Weights of a small GPT-style language model, trained from scratch on English Wikipedia: 59.5M parameters, a variant of Muon for these matrices.
Each number is 500 + 50 x the weight over its row's rms, rounded and kept within 0 to 999. Layers, rows and columns count from 0. Numbers have three digits each. The size before them is the row's rms in percent of the matrix's.

# q: layer 2 attention query, 704x704, rms 0.148, rows 140-191, columns 352-439
# k: layer 2 attention key, 704x704, rms 0.137, rows 140-191, columns 352-439
# v: layer 2 attention value, 704x704, rms 0.108, rows 128-150, columns 352-439
# o: layer 2 attention output (transposed), 704x704, rms 0.204, rows 128-150, columns 352-439
q140 091:535457424478524534534608504554550517545507498537467440586540531524576547580433511530496614481497533468503529515511503475558506539471494415449472537517481593553389502551447434509514484534418624503446489510489448523397474448430439398433438507475576486455476514470360
k140 065:527550517526457524497516581459523459478513472495491485413474580511498562518443477469483470460577449561494361482509462455476549419444463528589460528527354458514493564601437468469447479577429514463627538494467460526308483489340496473559501492535558608498490431496465
q141 086:540526549476472539450399528446493588492563465379472542494455521531480443470509518536535453492532507485520371396496464557555549470527529503471516483387524373513475527437448506580518517473495456493542539499406500483414538514536589534458510451537522531541471508485399
k141 071:482559445518533521609497586484487514552565506532551603499452534464557417458488548471510512533512447611470521506518429343558454465481472441438531508450466497562531540537452499516537464499460456445504516491475433576358458470506531456571520528542578414532530463403530
q142 092:483466438433484628356535500530484564431593505620588538498484471429452437508537543555501461509527544579511616573600529508497520535540408437520466546490348543472409586552462456557535461526403468440549486509494521537425525458475495447517522572499512535422448478534562
k142 066:421486529547498491512444455413499506475386527512477537534530516497383589530549410465452528507615453440490474455542444484331431508524482554535399485594344418431538497421465553443432536443527482545473504533558567495573523544541508443522533477530446492529503524568436
q143 095:361401453501537450540504609506545549466476471556518462505468538533452434499434429421428543500463495520495488546565388512467390481564451492584466457576472420510581448558595460516521482537579530463548557497478549460496568557519434541465526471546468567614511513543544
k143 073:425497497493455467531464508512489490492524505502557439498546516498423524492493550424446471407445542557531512465486508521494565419621630502437595542665532576509541445584438492590529450453411488503546463562546535483606452561508558477533509507504406455463552464507649
q144 085:539463502488490440495496543508552584552450567607464527433570545494571529601445479411533470550421511439570396430476463402556469511500573529477504543418469535482440427517466537513433523449509535483470539533523490519443501526460526483492532496476511468448466461511498
k144 072:499455477520479478501503449458496525413517496456524561474474545451446549606478489394480421504620489604531504578540523492548539486429419510500500463434542477489482595542560481454470466502420533516545463499576489526612556497506490537510511490528527460510550505510468
q145 090:449434523456522481610449490477495480601651472465543459476449438338492502532401537439468515525533546542493445502485541602437554522464490445561499529471488441467496507486488463505536500488573524600504476479487446442489503551449451518436485549518442576500485417537459
k145 075:419407514555452567565540478483485534513535501496512486465501451577452547525494600507426592518399409408477419584456467456420368473488598482437468480451479561498448514475475522394468591585513540535448556526524469417513427443530510505453518440447418450532544513536533
q146 097:449487502488522471402591605416507446543594523496508503559529486479438496625384510504420556423526446430577534513505448460472506585562522467526440508505410510544553533514482460523468469446418533479556531503500510490567516608596551510521458474453588512484487493529524
k146 069:537475539533530446563514544569488553449460466470464455509509564567521519427592454447478589518537510519476583538497479564324582588498487521528485397552473497474469475399518527582484567500569517475445439468492532511442546529424436587543518468452443563531453506442507
q147 106:583556513474401606511423493472469499633507457399474478473467500519413575453424546539484536456468405501462553508530540558493471502503443416436559474495527506516638405537516552546453472539514463547451471448593534518544441585430467578415458489551532540453471486536453
k147 064:508495559444518524494463486592473487534506527468463448496491505500533508447550519677570507495516470531474535473574524520550459438476431526606399416662602510492541481425534421515513458445549428521456506458490521504409525530641514545543477527481488517458490506469567
q148 091:508413503560481563401432433499540467480551493502416538442455473527539548502468537531543541451518488492516547480559499404531478448484594422509594468567523505567555491500527539453527529438570545420398560521487519458534423488465530508549378567568472460553442497539416
k148 085:438429483414521388515490556482493609451505527520532485470463471548443545424413436576481565501504476523512391397502586496505479439588531527512530471528466404574529481442381548479475501529568520525508548539477544548473486527548508519484484491452543540506503496463497
q149 091:474433484462479477443478479468445510521525504461529495598517511488515554484521548472492350480524443497515408447552464598503495488361602541430535531431454518512493540523511468535466571579481513461430505495431432565401482553494446561594565540467462481483541445377480
k149 064:516457511526501503520480456495487576509603516583494483475454505539553429519484497496447422544469549571509590487487547503498483569525504556475527487493510486430541531555501574594438555494499581477545498526512490491511500604540560478483475587540494536461495485441564
q150 108:551390519549484422594481461555503464444507482521490516461427496410509554433437484490401641463510459564493691492500537504576421500475535409548529439561612442450511375449509432449476527433492464483410523540563422567529501495546527614528456454549457536516520532544449
k150 063:457558507427503524511428463519516533533432515534466459505490500536387505467497507646571470496513516498445418512529525568547408493421535514579543523522613530519483488456455509478465424415539607481411432474351454468367464522583486543469528545512569534517520486445517
q151 087:667497502491512588395500554501493465345517621444535489435540465452517463498496478462492489491520422494531485493530579421471526534496564513496484465421499503524428493516391434435513611479475508477440536504552571484477485443536525510484564479513573459470472416518553
k151 082:559574474539545643404452541542478541511455494519570583485560570461414485548632547512447483515433453598487484485386427515470499530579479497579511461482513566466497539438529473451514458366509516537570455508521572494470485572452613450546512464548373426423469562566568
q152 093:397578608547476604451514432486529457452548467477479391555500493462462452531459574458474581508529497419472501440477546498499405535558461412493465545648487479500465514458510539511415442453574460585538425512528473436479395519501512537378415539534427480460541492481482
k152 069:366477429496480524540517479452447392558583481545518421485503494483437500427434537420485579530554534565550524586555480607483491528552528552498541501558486382520450464497508471581464452443527536526518538474495508525824542549537499493518555472454529462568491515608475
q153 079:530455504532550489473507598500524397498570514461403486472476499498529428487452409565493513484485504526453624547476576534438452399430409532421468449485552530479491480517546508483517633549436493505427523504384539592436462497528416535580478524512494468529518459449509
k153 074:482374511450480503471491544589468403470547551481486394494497445582533501459552595593466607502484498551480452513468484568450601526479487497588636495510502488530533478576473501470474502498557438499400544404567426498468511363494465475632484568555454598554521536421435
q154 095:537546500543484372528450513541469313499495495543453560426531504430509471437537501431510565459506498544542557476467459551391510541449541522520522486438533625469424574507535527406542619444530544507454479456467488456452549485470497524577439489483449451453531548453538
k154 066:374412497411459610548539497442516443534417503460565509515500446489414475520501511584468553516438504535505526495499465481514480451415513439447421486527492401525570520410556450460519519424568491483546581494538456494340437539388520504491581466509533496523508544494557
q155 097:460548483489542510484512536522466466518532525556512554533447507482429498514472488447527506483431477666481511511446453496384537568493522483566564473456482508516490538516532524403529556398466591610537532565530569491511478370557535474573520532524585574486503490570510
k155 077:488541503513514523460480455451484538498489490487487542505526490504417544517525468525498575534510476499497423498549547460518467486489489509445474481460422469453481426435601485557533475458479449526391455490459512440240499456550491546530478474536479455512499508547589
q156 092:571409500494472561419500399454524444525504537539513490512451465558477530459474452444488620452502466451509475443544438425476444419487534510478587544446521548511496474515375477535587538552389526537500506478530428541472443449475463470523433544574514442526526503470494
k156 070:618487578511508419491519596547519463560556522464443364483569447523508539547463519567477483528519541520522489507508380484439447496513503518524568487463368464487554489492526541550427488512428463487541534458456559499290608456507473482489491568419554552447483498490399
q157 091:500512526446491444531562500648497516509495483512511558441429425495462520572476453401541567589519562522559483496544452398482435583538502499592434497484573541542527526410481511486551497485502499457492609511605497511565490442567561456512417394497571496529517498532588
k157 078:564510483512475502443515492440445622633349635533574537466516487487429521445548407572414500464486498479569446492482545561576414479537430500460529562424594466466435492465551523487481442317503537479504414461454467484563555552658575503514552502504541494482479508465455
q158 092:515417518475541550456377643542487459508489519472506498403441451529513466458546476520464468535491497534514505573520385502533490480487489520489664496443479419531575510520544509496496574436406504479468430528453505558415499455452496567524570503496537518568548488406412
k158 067:521438467494509456519596554524522522477482538491526494525473554533566440448442470533497433490505524527532518429554522482461588374468517457468410472406435508524586488554471563399484622617451441463525593503471435490363485489455500383432456639503549470525512466564517
q159 086:472601545586548505451529418523533486570562542527538480561504443481533543419479451576444433482508473429488469411509441494525598472395517505473497556370503486485530522431432522525537483483380423584455503481478509507492568557440514510486550576490538440496553493391400
k159 075:564434561446533542464489589498488484488497539534414499462546487511480493512482550525563449535434588448505399536556513612394486479447496490503510433463450559509492519454567498480523632560486504524446626433500445544390529301497500385549450550541628511543396398522613
q160 081:528419531474471440430578493488435466555445481435550594462481502475542513493484437439547447506503482456515494492473455592569484441512485472459514558537475486488492489432474467485516577487529583504437547527453469529504534570495534616425481539488564604475499537533452
k160 075:522549450515523460545492444545507544355568455671505524524573598499482528572482580510435438479534449405510537523514435453489535535620553568515469444586577540509453500396469525525444448466553484438485511450549514578377506447449467443443459538554574404492523424488497
q161 089:472421476530525596480438508532493556506449535446473527557515438483438506542577535482494515526504497529577512459486407435472536484640456483537493499493352520449545582479561483515473372412491478493607506534477618433372463476525606477444522541566548444532453546582641
k161 069:427443502452477413454452494576515460501403470553545566464533576445415391494587508389503507463555496534506557495467583468445515461488477505508394485560419507535471523515549468489543491361535479490468544548536505487510447622532415478460478407525416501541545497565572
q162 092:491600541451542569614563496445508483568472522470491504478524498490519398561525539566531465483466467410509572600477527549410549417391624483596473516592532507541449493545517505429419516452477544477521418458484507416484531537352431468573570464482469433414544456447525
k162 084:472406534507480542498500518555502456523510521425498498499440432450510501547630470496552444483442514545513438444422519444585528564488542541463394556462552597457519561561402497455530417487630570435469592488570419574444512458437359498491524578469530493504504532436501
q163 082:538480486503498544451486533575496542506602514477515549537458528478538460440472493500446489503456435522464508493562560494607473530458621542420443392468435457482644421640544534542446512493427506429427473522443522480503531387462434609475487528613505577440504479571492
k163 088:402493442507487445495444515405495524362500492470472548531558519505442571512476466505501440493570527629459545456590481485505461484577418456528487544572465596580567499570543472555460549543360570492409537494573597461472425492477506612514474529539472415513520559430546
q164 089:514543578467489575549475451485529424577442443540498487574514470406505445528509511532577481582435491403476511590518539572530535511534524461470449483543511472602472407555651448495537432514593432421413475480494489524537498615457544641468516382524514475466450532453503
k164 074:522459459493492546495552491481553453489458480369475482470427468539525466466607457515392527511500509533481463501524589474449512406597469524588453499622529570508512567504420509531421482486483533488457498418555507477320445447509485419534563533467476461562451495549566
q165 083:532456495447513478517434567422597524557574446542520471482442481512490457501469480491468526412458568558471502485519551466458548436422396464575554510576559452509589381578576471517483527462523494492458538473524449611365503536428486561433471466491422569485507532424524
k165 065:528539477486513442444561489467517536531443472503471429543471525543441569537406478593525562459506441571563540507586546460459498501443498440516493495506493545511533497414554427499536425479518488467524566479482491509551468478534462509544586487482478507541515515566567
q166 096:498585445514457447533518469460516520599596451470508497607523495540587509431448460488502557584565600509503444557474560510584501653419444501532420479477585465518410526506482447557453484529474484462435504504430493457563449430515549528443501466498481462446445492492402
k166 064:453483516547518506493506469469546464489340516513468553464447551502565514457549457446539492465548544514508416480540557449535495502420494465488514486428523502502484542509475596512535520569558499477552493544572446489486590419557508501481508408505458483542462499488473
q167 087:475480496484450583446500503563532417587566480455448523509461406467559553603456490517519500397456569546474601404517527482482390495557459502539562443455538540509376469548524444470550486533511444438411447469544485440483465500466449414505537472519526505556487481535523
k167 090:568459480463541552437532559506475538446403549537549522520510464508565606508585527496416455489534445488530515377451414526433445476472486514496459518417498523426516572470436518488425474398582524501504469517504526478507520465606504451530482471495566453493488480515524
q168 089:473410420480509516472446540463433474556592510493500444580373525445532488475585586539533513548455455454541511571457465523462627511493518533547498569492482537503467530512505506488495558457397461494537462407510501500476540457526554452465510618488572460517475554487401
k168 077:582423512499457556486508499506507539454605489525487537476557508548473452485433484446560438509408525524513432433525505528418535549541551420479398479549516470481417528571625516530488417486458469550542460551562509506532423457547416464491455453530517529482515493440466
q169 100:582448547511381445452521447550531393520503546436538506479506521463444572555488516457474532517611478500470507440549598504546518521406482429412513425321555461509532462516496557535464553544494403525456468446492505440428500427517456549475508542588513566458458568385523
k169 074:503456497530500531518434481538439435477520460500513520504479489511415548531484527452486556458435564502553551625498466557416501517485503546573492457346394580468488486526528424608530470281555558492465514464511475499387525497431482410544516530500521484476527530526436
q170 098:430520475496481581499474406481546585540619396476491378439450441491531472514448496573455533505467530508526464499555541557491463465384471525474399449484494372556598495616485519543459421536546411519501539487492397507530430609460465549519590467557419530518489496518501
k170 071:494452524532510521600489478546502467499498542526504514513518527500444440503428529506471506520535384520479566529393514475415520525535588444549570548532363537532547517560402448477533530582500549510526509531556480476472462471477490481418515566470444501476566467522417
q171 099:518513488502468571401477536450522467618451568533474486441457481474378459556464488477476605502502485407474464482454547424378540470530468493438458554416515486491525538500538520453517499396568451477517496552452592567463423530572437376504530392470553472464442493529457
k171 086:544589508480532693425499471524503592528465495479436530521510460483486428482561576558560526539579464442434343486461456554506487524429428481583452491436524395426416522434424555480473404350616470478561478496487421466518530561456531515469481488634533495510516527555424
q172 094:501503520526474531511519474529533478537560572604509587506549505442466487450512485450445489567500627474527528487552446440423495547549469538546546466458555540498457529444572595493557505576399497543469479507448592521510537526593571506516479550486565487484484493529632
k172 078:573522485517519465474478460584510608496447523512494581451543484521387515435528549519474458524427540613486509392543542626625466461556610531527374490432534542458461576435470489456511519489379461481604408528530589496529490562576599533483413523522455452504542480515499
q173 097:566532497469514499493513447414539394399566599484499566415456555504510566473470548501454459530623473406479606417516453510407486404506503601502532468548526546502553569523457493364506558444459536426564492541487519538459474525505496497547418560504535423525500463483479
k173 071:532565523501521546497495501434437519574498506525437328518580500491483457538489471513524513511441477554434491385451514509526517502505480477459441516539581535487439492439549493453482446436418467473496512484518477439450535453513474552565497548542551527434489470468566
q174 081:491619435433521449593544489442456509519486502369513464580450465443482499484517559409476471467542561443566471435494391492484574450571541548617634497603525455497482525426451485549492491391527460491559420517503555492548437513492548513510576413562490555508478426451578
k174 077:492400578503536522502490512526497515401451414551509390395465459557480417465477581495496499528531483450514546557498462547456502483576476435490523420429568437397495518428531527492540531504519444566500551494470475456519528493580549501484529543480606490594552458499554
q175 095:535395512499599501464470611537506534486613449507471516461607459498446545432470485492486487545449463498557458438564463462447556593618529541544425508488418492455657461429535538439569455479581468526494492483541579455485531612509427476498545491413439489515452470458549
k175 072:484520494535512501520468441562424552473506530442531527563515451527548486601532441493489581501519582506477465499541562517507485566535481455535546548639569554492559587409530506404493583517500454458466512476534580559446529507523522480433412483555500506424451502544602
q176 082:557497466488490456402445495452521530469541491559495486419491486579431527460510525512412553571501574366537495494564399598445473595535466474484471524502549549528487464509498534574578452548423509471487542519451471586511508488585452557466500485524508437509532498443428
k176 075:569521520497466434585524343552512564550422477505510522457452538512600537510473487450530494472616443518532513453501460464653531483432528492507514573487579562471442546451517554416488541474548455460540475535457593471519527476696541566468455556446560553485560516536415
q177 092:484470446510623522485516586547541500500517517625509530564542537360535430460549450533558379522409499476466492468547512525605498504570507604535493538545519542485529572612537496486473518554497548544573448461500569428460491375521493439506510510562527469536509438457530
k177 067:488492412534506423604536383445478508487458465543513506496562543501514519537500420526413570451482479518524520442421535513573476434479507446448523478372606432543546561444517493434474530533315494483494464592513420533545438445575466435454497516441484435512498483572477
q178 094:469478504499501550397518415449480489571524487481517490518472513458508533468561514488568441550569479421440461530596485511543511550498506527554485546447577493517491533466550498490504529452508383585356571489482455498548476459523423578584498402485616497441503492485510
k178 075:519490482459464566528485398496480428465575526452471530528560514635515532518510422524468518492491510548504501541446591503610502505464482508483444492421573543461518487332496538578502588409545461461498524458476461490367553469443536478473510476492535472516482502540471
q179 087:465483497577508500584484512431489473593352483539500517443501556551430436580456508499472455541471447544491517415513498415469466444472517528504476536507436534507577543581565494464470500493427556508553488503574571556386487507533447512536512533516425618438464439505425
k179 066:504459492466467463466486463573514488468592570432475504482559478437505583460485521515584465543525432385470393523516569522418552486572489503480456473472447568541474434540519546452506572474510499463450475518545453436591557554410507469533512505524451472493482495491597
q180 089:510531467508501522495500547497537410522379445498497497414468511475528502495559413474473421597484457533489428601509368526418446586467467475500475528374444501451501549495467566499524610473530512523501460534440519441474556458419544522550560509483478420422451538540664
k180 075:380409494480540605372442488463496530479521545448437513556517415485453524600537496422529474490463494430538390477568514495450578509463551496479506501429436501478584488562494480554466489415592497539478495572506439494570508559435463501463445526564502501562487532528578
q181 096:447386481461571443542545524498484490541521504591494502599537508454511424549667494507510439537432525449506494572496432422499561496566476535544524514538479553438411531510462519493533547573513449491571510489512457453537589462514523469550487442469505541538528522516533
k181 065:493470510548497443487464453489526449455528518560494611541515488516489543422510499444435492417521497482530526532443408516518516577551524543512418513524452497466448571658415525475523556515482545470506472543469489522377488554537526438421484576499535460472515476490515
q182 095:555487516471475506422549538554510352569490569538544584461446484438544536468507420483496539473545467463504513511487489494538550496447535552564567580442521630470453532425549472529543591521496522546439466504527454386598422457514485435519431406534530475528517448524512
k182 066:542489478492463475429483522501511488520476461473505601538533511449538577476529488599469432549492449422486436508418556420516499539450436467521493481434544476453437487428462483437524463438502447498512448454544456481437534429425426471472508521466508465505518510565516
q183 088:524551501547412588529421543468507481452479521496487468496401493495562372449442480403522559526483432460421512499551551567578530462475429526480547428640495439538537479570500528452490472383538561459520492525491513424508470523506471528541465545420506552564546462427466
k183 084:497509450503528418500555483469543497424544471516502405473460491529546584494388544469459482491556518566536494488512436487543496464582471503464494537581511458469519519527526524380470426536387544478525558585427480529584535576438504607486487623578572531529510543489404
q184 092:515519563592460539477537512534530419527435529557503477505426476544451480571483502499457517415609576555413452475562506514483478568455405531436569537503489451549420581524534543525500486419440540534425436487476511476568499500565589441496475579466490493499478495473454
k184 073:537502491458522555489548579453507611570572520397569529499482555622439526531542497486556564500557501445578508583460535464375475479474433483461414517563365508513525456543486469562505508343574522457440509474546501486589522527477422589503524375550428540518479522564568
q185 097:554387525506511525431545550475486557567447476426495510522471453512503531568513547568546579539452509459519427417373502523481498524507472522425566455480506397507483508435486492570506467406634369545554442534528594522538469569551467469512504504528529558562416518533544
k185 072:471662424499501484446509540500463473494462454525521563437498476526503490575533481529517497496573514423500559574460514500545544562487452494543530464519594491488535543439575522418505470420636482470472477474514532492528497531419498445484522465444503437446467479537496
q186 091:487537540549464379462485461438498476488500520567483439488505555529532533463462596455520515520518464539499541499513534574472432484476542541517475544582451443539509519448462605577485465454451548569414473489495497455598463549515477617431432487479425541497523446551583
k186 076:507514598508524480559499484474497559519518523481452496520482495498509475486495420491571573511408577522476442508531550499455492549611524480444437496638526635506482420494481425504493520588523488492514526480489606521383511561577427537506489531583401444592461491494426
q187 091:512445483522545378717510503497511489503514485579533634568517508511515457519517480502502585476475526412488654540482463554552519533446587494468538559527548486516443498481505457381439565468525548513492483506479506543540455493469608507531435515496454562508497453521462
k187 073:470447465508500504558518375479513544499436491504489481535390488476524494447477459545486454517524572478527523508587530497653612558453569518491574489417551517470463508443432499457451523492508512504542516460451433567618496487492437512460523538474605536617528515451472
q188 091:624516497468509505501498520489497528571427463542514591519550507494482525415505556505471438551403504470556509515524400455468512605479431449497500487448442423480555534480367522544482581435471445502552467516522532539415509417516475460542387523517382498511496508648613
k188 065:492534478540503405415521458508492583422511515467470537449549519491496514525582466577510446482512505547483404504533427505514536460493567509525485508400334495420494500579580482505493496359471474517452461585374512475456444548529490455467495596476555524495490504428514
q189 083:530571510429437540436540485584559581472519524563503617494503476415523531480440416460448612414506417480475438468541474576463466445560548483453412620426470571448500451471567441522557489530370455464484586538504577481535499500574503493570477499448568538488569517501503
k189 073:520490495476471419552595504507483449379505539475504427459468493508515467367532550497559638608487534477479584478537486619478460533489500556608500509515394492452511418462489514523536517465458498494533450451453480500471494427537478483507458579565502533479499519560535
q190 100:500492489455530425411478508545543467485447546554553522480445493582475520466470480547462427505471482493519536555489535487424545547487496508561477581456467510530422484401465579429486485545525531535464474532521432526498488469522464450541549436442549490526517476443474
k190 073:472541547501432575534485494465425430569456507558449465513475557515457444503544446535527603509511468388504526516494533456540477529488441495499412493519427547506389503529410526524448509417569525487425574471481466475343541500540503583537493447494534489482492523449530
q191 095:514407457389520477393505465515489541491488482487500483498448471503489452457417507536495540536525500427516471530454490534435530443541476481574568503460445514494482440520447488546526555467550507517424571528532479459439480508429554487539455441558558590368474528435458
k191 066:378487446473502541464469516564496398475423608543468464481439473526493564489513530506507501536488526428480635501573417461502525486468536519502630513489337516508503563589500446577508505489540471505499492444523463517463522575489513457471509558504481447557533409415444
v128 113:530530568493567471501453451524560515557522521530639505472463472466492551485541476446467526606538545549616541479542498509583494525536519398487475565513486503584505505537516520523433424482504472565533550495474502498471536485502568514450534531561475531515458458513479
o128 111:504489477516456547522496537490474532478501532437481525638553511515571456513491486465524420419519411482388466490409602467435525574461540514473537485524447538508471494445457484471534582445502451499496414511488505612690485533504479454515469471464555342458520499518362
v129 114:516519511641594490505502546530543472543488520506546489469518627503520443448512532453592508527494571519555492466538512538495493472494512615458467423457477565499460541500491558426500544532501458510468585526548535533505398531489547510500470527508512519427583607475471
o129 110:544492548456520500511442501520434518459509489452545428518399497567410511569544443555514470499515497498454521523518450478499460501561449487562543573593585456525560468473477477587565432528505493475590514581440476462620577439495494485483593423558515480451447432571595
v130 104:476432471501487523528553480482392487496552533531474506548599578440473440509474477501538554427470517471524471555472495521474536534494412546454521459491494502550498432482431478514453502490486506535529553377546509595490495450536538485465496500474536509545530526516492
o130 101:711575489495507555497476497602557536468461430481526520471460477533514466484533469518528427521505487559533452448584473491575481374427453530544489543582500580523453476600547563525486544477515505484472513527505498432575498443463406493526552551491436430490484469576420
v131 106:443495574498601479544534540435425544449517437526563504559569527499553446518503516473597451442450509511439514544534538515504486529454554535503530498514476509413526468476570474540486466557484491462501537518545471511487475511485508450479578448464473495518535602507466
o131 093:709499524532468487553493525555528455498391447546477402409523480643379448516535439546437519523490479557530416439524512461537542420540467410445414552504512482532409484608541462434440417400584432473565499450446550458561500455491471466477406590497560525491537445441531
v132 108:550514440534471533505516447478486529572559508461555545514435478598532540499527543469524460546511565469472461482529540543534548496508355480477496462488483442507528463498508445504470452497467462588390483455515443483491500519516470471574497577392522508378443500511559
o132 109:449549584521557443555449508566508495524492505526415461515483499458448550494483491419429494486476446550506548493464464470384390500489623446438534482483499638583549509557461518469540518511530491467588488538448551542538556515465459493432500440518420529516521556510471
v133 114:507472481584411534480477516453496459520538535511558498447596471582535541498507503465561485472504471541507513471494539486516528464485521461482515459493502456579508492507531483533510498531479473549454544392514515477488410522548514548555531446509471482450608494517531
o133 115:451537508435594523552492532450429507465454610464459382444468521440498474495484515557448521510516528449517492496435427615493551567546563552473544528580441639424482528407403560473461552318479582485637424570455485550478609554393481473465525479462480548545508513477395
v134 110:506514501463483454531577471490399448430540475488342503498472576510488559420484448482544521539479599495376446531541522477462566513492467577449511397491516532588464369452468388517458543520514493578465458520488453555498447464472569611416450426464515525461625586541495
o134 110:496465530528505568502461573465583604534323518515449541493495472479530431514453477451489494515462522578574600453548510506577429490480530463466420541455560387520603593612604540496498460499455547514562487483544629412529523532541480379503432546574427519503469454515602
v135 109:461472518490530530477631510519578486440445525540564481491589411415538476517535450562500442446572544511405474478421473458501525527493571426524524542505513467455490512520472645483454490461525512480522459443558482529499551505532505456490641515503539532506372439508522
o135 104:509603487542442496464434392540478507478598522478524519450373514466548572487446546431487547525466559565557550466576520540480558430514514557511579440392430544555583475431512416555532509463467476533440586512447530475587489438593457607490392500472489519473598524513464
v136 105:514487480464634451484526570506538492463511451395366478484462440480500583541513439442561534537578479542401517475522465562490489475576549474460492517497494462561486507540511430525495533498494508442482480540397508526470511506492533532496407529423552531511607576482548
o136 098:487578570516450601634480493485521470459492547541552494501535547522564492492518511611438450498527426444555398468473495490489482515393498494471507490416535552485541457437490549544459558615563558561571512464572464583518521494497540501510578507513457423520398501522483
v137 105:453512599450454424455514557497415520510483519455518491527458444502526450453574520511501460574398565446483477515511551526509546506483532443541483587494474530553472603533477459516507556497479486559492521547524551506532532539471392513568413428469480496515377415453501
o137 103:591480481525445513525536490463551493427514512525444604548523491461519553530506536450519519505539503559578523462502415416445423470532507504451444424501622403514466484475511550454515435497450545530464503541511474553430462517484581503424457562478489467525609577466559
v138 108:458514465539430520431528514514408471484502456556476488536394534527518507551496454550481470585406507500504478499536520529522440475498532588508524488490528543555491560486501509511504563508453561482486544457424574539522508504510461479400449446549483494580480435526535
o138 106:596521513441492443470472596479552495426452515431541505502507470537444460423457522471554552465546550438468512535461485522533518413604437452497510499530550396520529420544456508477465451500549464482491433578538498492518485483531494503581531536480496439481458517541484
v139 108:508502486494563534519420606561510482565462549481537494521519511505500521513484469505447514545566446502559513483543479484461511559503512392528437320493504489464529496544533434510481465482538595439604509447484466492525480485549534448577532465549499540556487441549458
o139 107:448500465442468421491555447428492578511594497458483543488543509529482458488487550517495474497427533520446539486538547539501465407488426549486414593556356430481436503463487520482519550549468359521426411525521549501390565588453461478463402570511416405434532548439519
v140 105:538459456418438552527610452493510478494483503616465475576516473519507497492482501511447519531501530592575513488509517537486535485480497510538493472454520489612518558496506380507511375504511633540552438490515463535498519531493543456500539513502488533525295417485481
o140 097:470538482557602452497485495469524518452545535395514538516456546406459567558531483487603539598507512477466519484467473428494526488540498499478553454548453525484484470514523508480526629578512475486486524482502519493540504494586440574527474539525499424538577578535499
v141 101:460480507553492484405507447482459545542597500559450449505506582533505496480584457461489496598433493480572501498461471520523524511549373406526479400485518493517507500512589544523453543447481491470512416458479511462514508493469565493560586584507435532454376468521461
o141 083:504609494521511445571505528477489474450410576406483606563510518426438485509423539529594485460491504470404487535482443411546511558422602475547507531529546464560569419544490449449592495548574532537461512600501478639522521599504427525512467468530407481523549517486588
v142 104:525465491544504478402599522555510466489531409457426484532537589434505548562521486497450449501457559461524566512466481498539482566433487550434489426543507482455491399477471598541480470547511546558455482520498471558520443491503629512507460522559516495463448541535484
o142 100:493508481482484591577531511409501667482490494572526487514530487568461507489474477452581585430508448502487531488515487425485486514626510498461441498451591489527437490535461499463519481449457566490504501527587501496467515497556480472462561497525474501540469402502526
v143 115:543511409551517534546509492508457548512528430521595512598500441516530409487509499458370455508522404542538486477457503512541479532485512380461492490530489486583533508521511511508469455514525497446477482549508496441557512500539475502552530490591520524499391500502538
o143 085:544532536467476450524509475538518474542460538507410433445511520571485516570463543479577573505594561506503499546514554481437554469541548565480494491442427569479423419513471512461503586494490511551466568505490552539622463537425494558462506520359523478493547531394437
v144 113:473420354536334536492480503484441486466498493486489515512582542475515480523458591504456465586462495458500462517545464483511482495476435491467508447499512470490505563437529557522469489539484515577511432572583482456499468560479445482539607437567535468450372487493531
o144 106:525531567501519386496576452569540571475491513568498516546474476449451496443584444427517519500465507482528534493394463442521510562547614424506548578500478575567535461581440507499515577422462544491426552480448587565559451485578505526483530561467453601596591504473452
v145 114:485516488529543526401470532525539560432507453478450477472477513494515474522448528499459489580497477527512498469446545504513465534529573482464457325500523494485508452529470521477539495499509476467542502541500469420505502489525467478462567540543515510465452488522482
o145 118:533523501504454502508492428612520403600455493580535459524538524539468509393541435487520515449530443526465468545559489508510523540483555463521473605458488452574529479332459511549364484491514461531421515470504471559478493560510507557557482452402505512497590492449546
v146 113:558473522442589520500445536504383548468498514489476500475592525455524458491479497495526489372511596493577472539456448508495482466520429517519459490515460550521537430549482567487436520466513522567452581522513527551470449515506554476557500537458483547501462483512488
o146 112:482554491503456431568497404537492397508499435375495451502513469546544479486472543478441494504491421537505566445584482550522528406475466458454506535572570473504484511442512492515599424626564419523571452498439464407532578448456495533446562416501429452499551554547534
v147 110:507513530515584521501443537491504479531435506425585508471510539534486468474479490558482497553539478503686474496563557438514466459562502658554512548513492507519519556501545366455470438460479522430506511491521454477448379496483602492611608466546443482480505515461504
o147 106:576550501559485498551477385490429428437589505603530428518489487506474486527545446416537480531472477518488556524426408558550542507391446415520512527494524486483540464478476573658539516540649511496544457553406480476765596540526440466477432471428634516544541579464486
v148 113:518491453348459480534585514479363502464547566437453524561567481564554505509465509570504461482455474507497525451481495481506517507523456439503467600504484483541521467530505431509476389511502518553519549600342520473521461522519510501411539555506529461441386567516512
o148 111:423548549560514532519563389571531610466493451534514509389467498446486532532581528450519605545557540499492506506437515534542480536533553508497519474437523538468550590388511554481488509578475526529504474442591441556388518512509480512573511513473522524519620448401442
v149 094:464483416432482557513479498442394555447542483442476527600409460500502471457508472516562478442446568555435504496598501471498511525493547362516506421531449458381490546562508418507641502535526497356549506441578536540546550515478441445502380526543486587578474504531489
o149 098:610445529523562520516513442519491496544560513563489465500487552532443595548434567498472521639575493521620519540412475470445542457461459563553480604419535510542481549499459585418508544549483472551521486523490497495424472491468529515471550523458498423494492472461499
v150 102:490529389411495407523601497444625508528555548579381510473553520433480446474477531516625538531486470577497478505465465416514578495475472550418532533505512499421503390456492426499505440519493430438566508569568413543537529515456473485419483492467517531468530495501547
o150 108:578550526541564589482420538473502487453486510517456381526428445537560548580535487531468410507538502427499518553541604495492495448502445520595489450359530475568480549543528472500507481539469583502438434478522612448551490508509562458487493507523441473474419460525417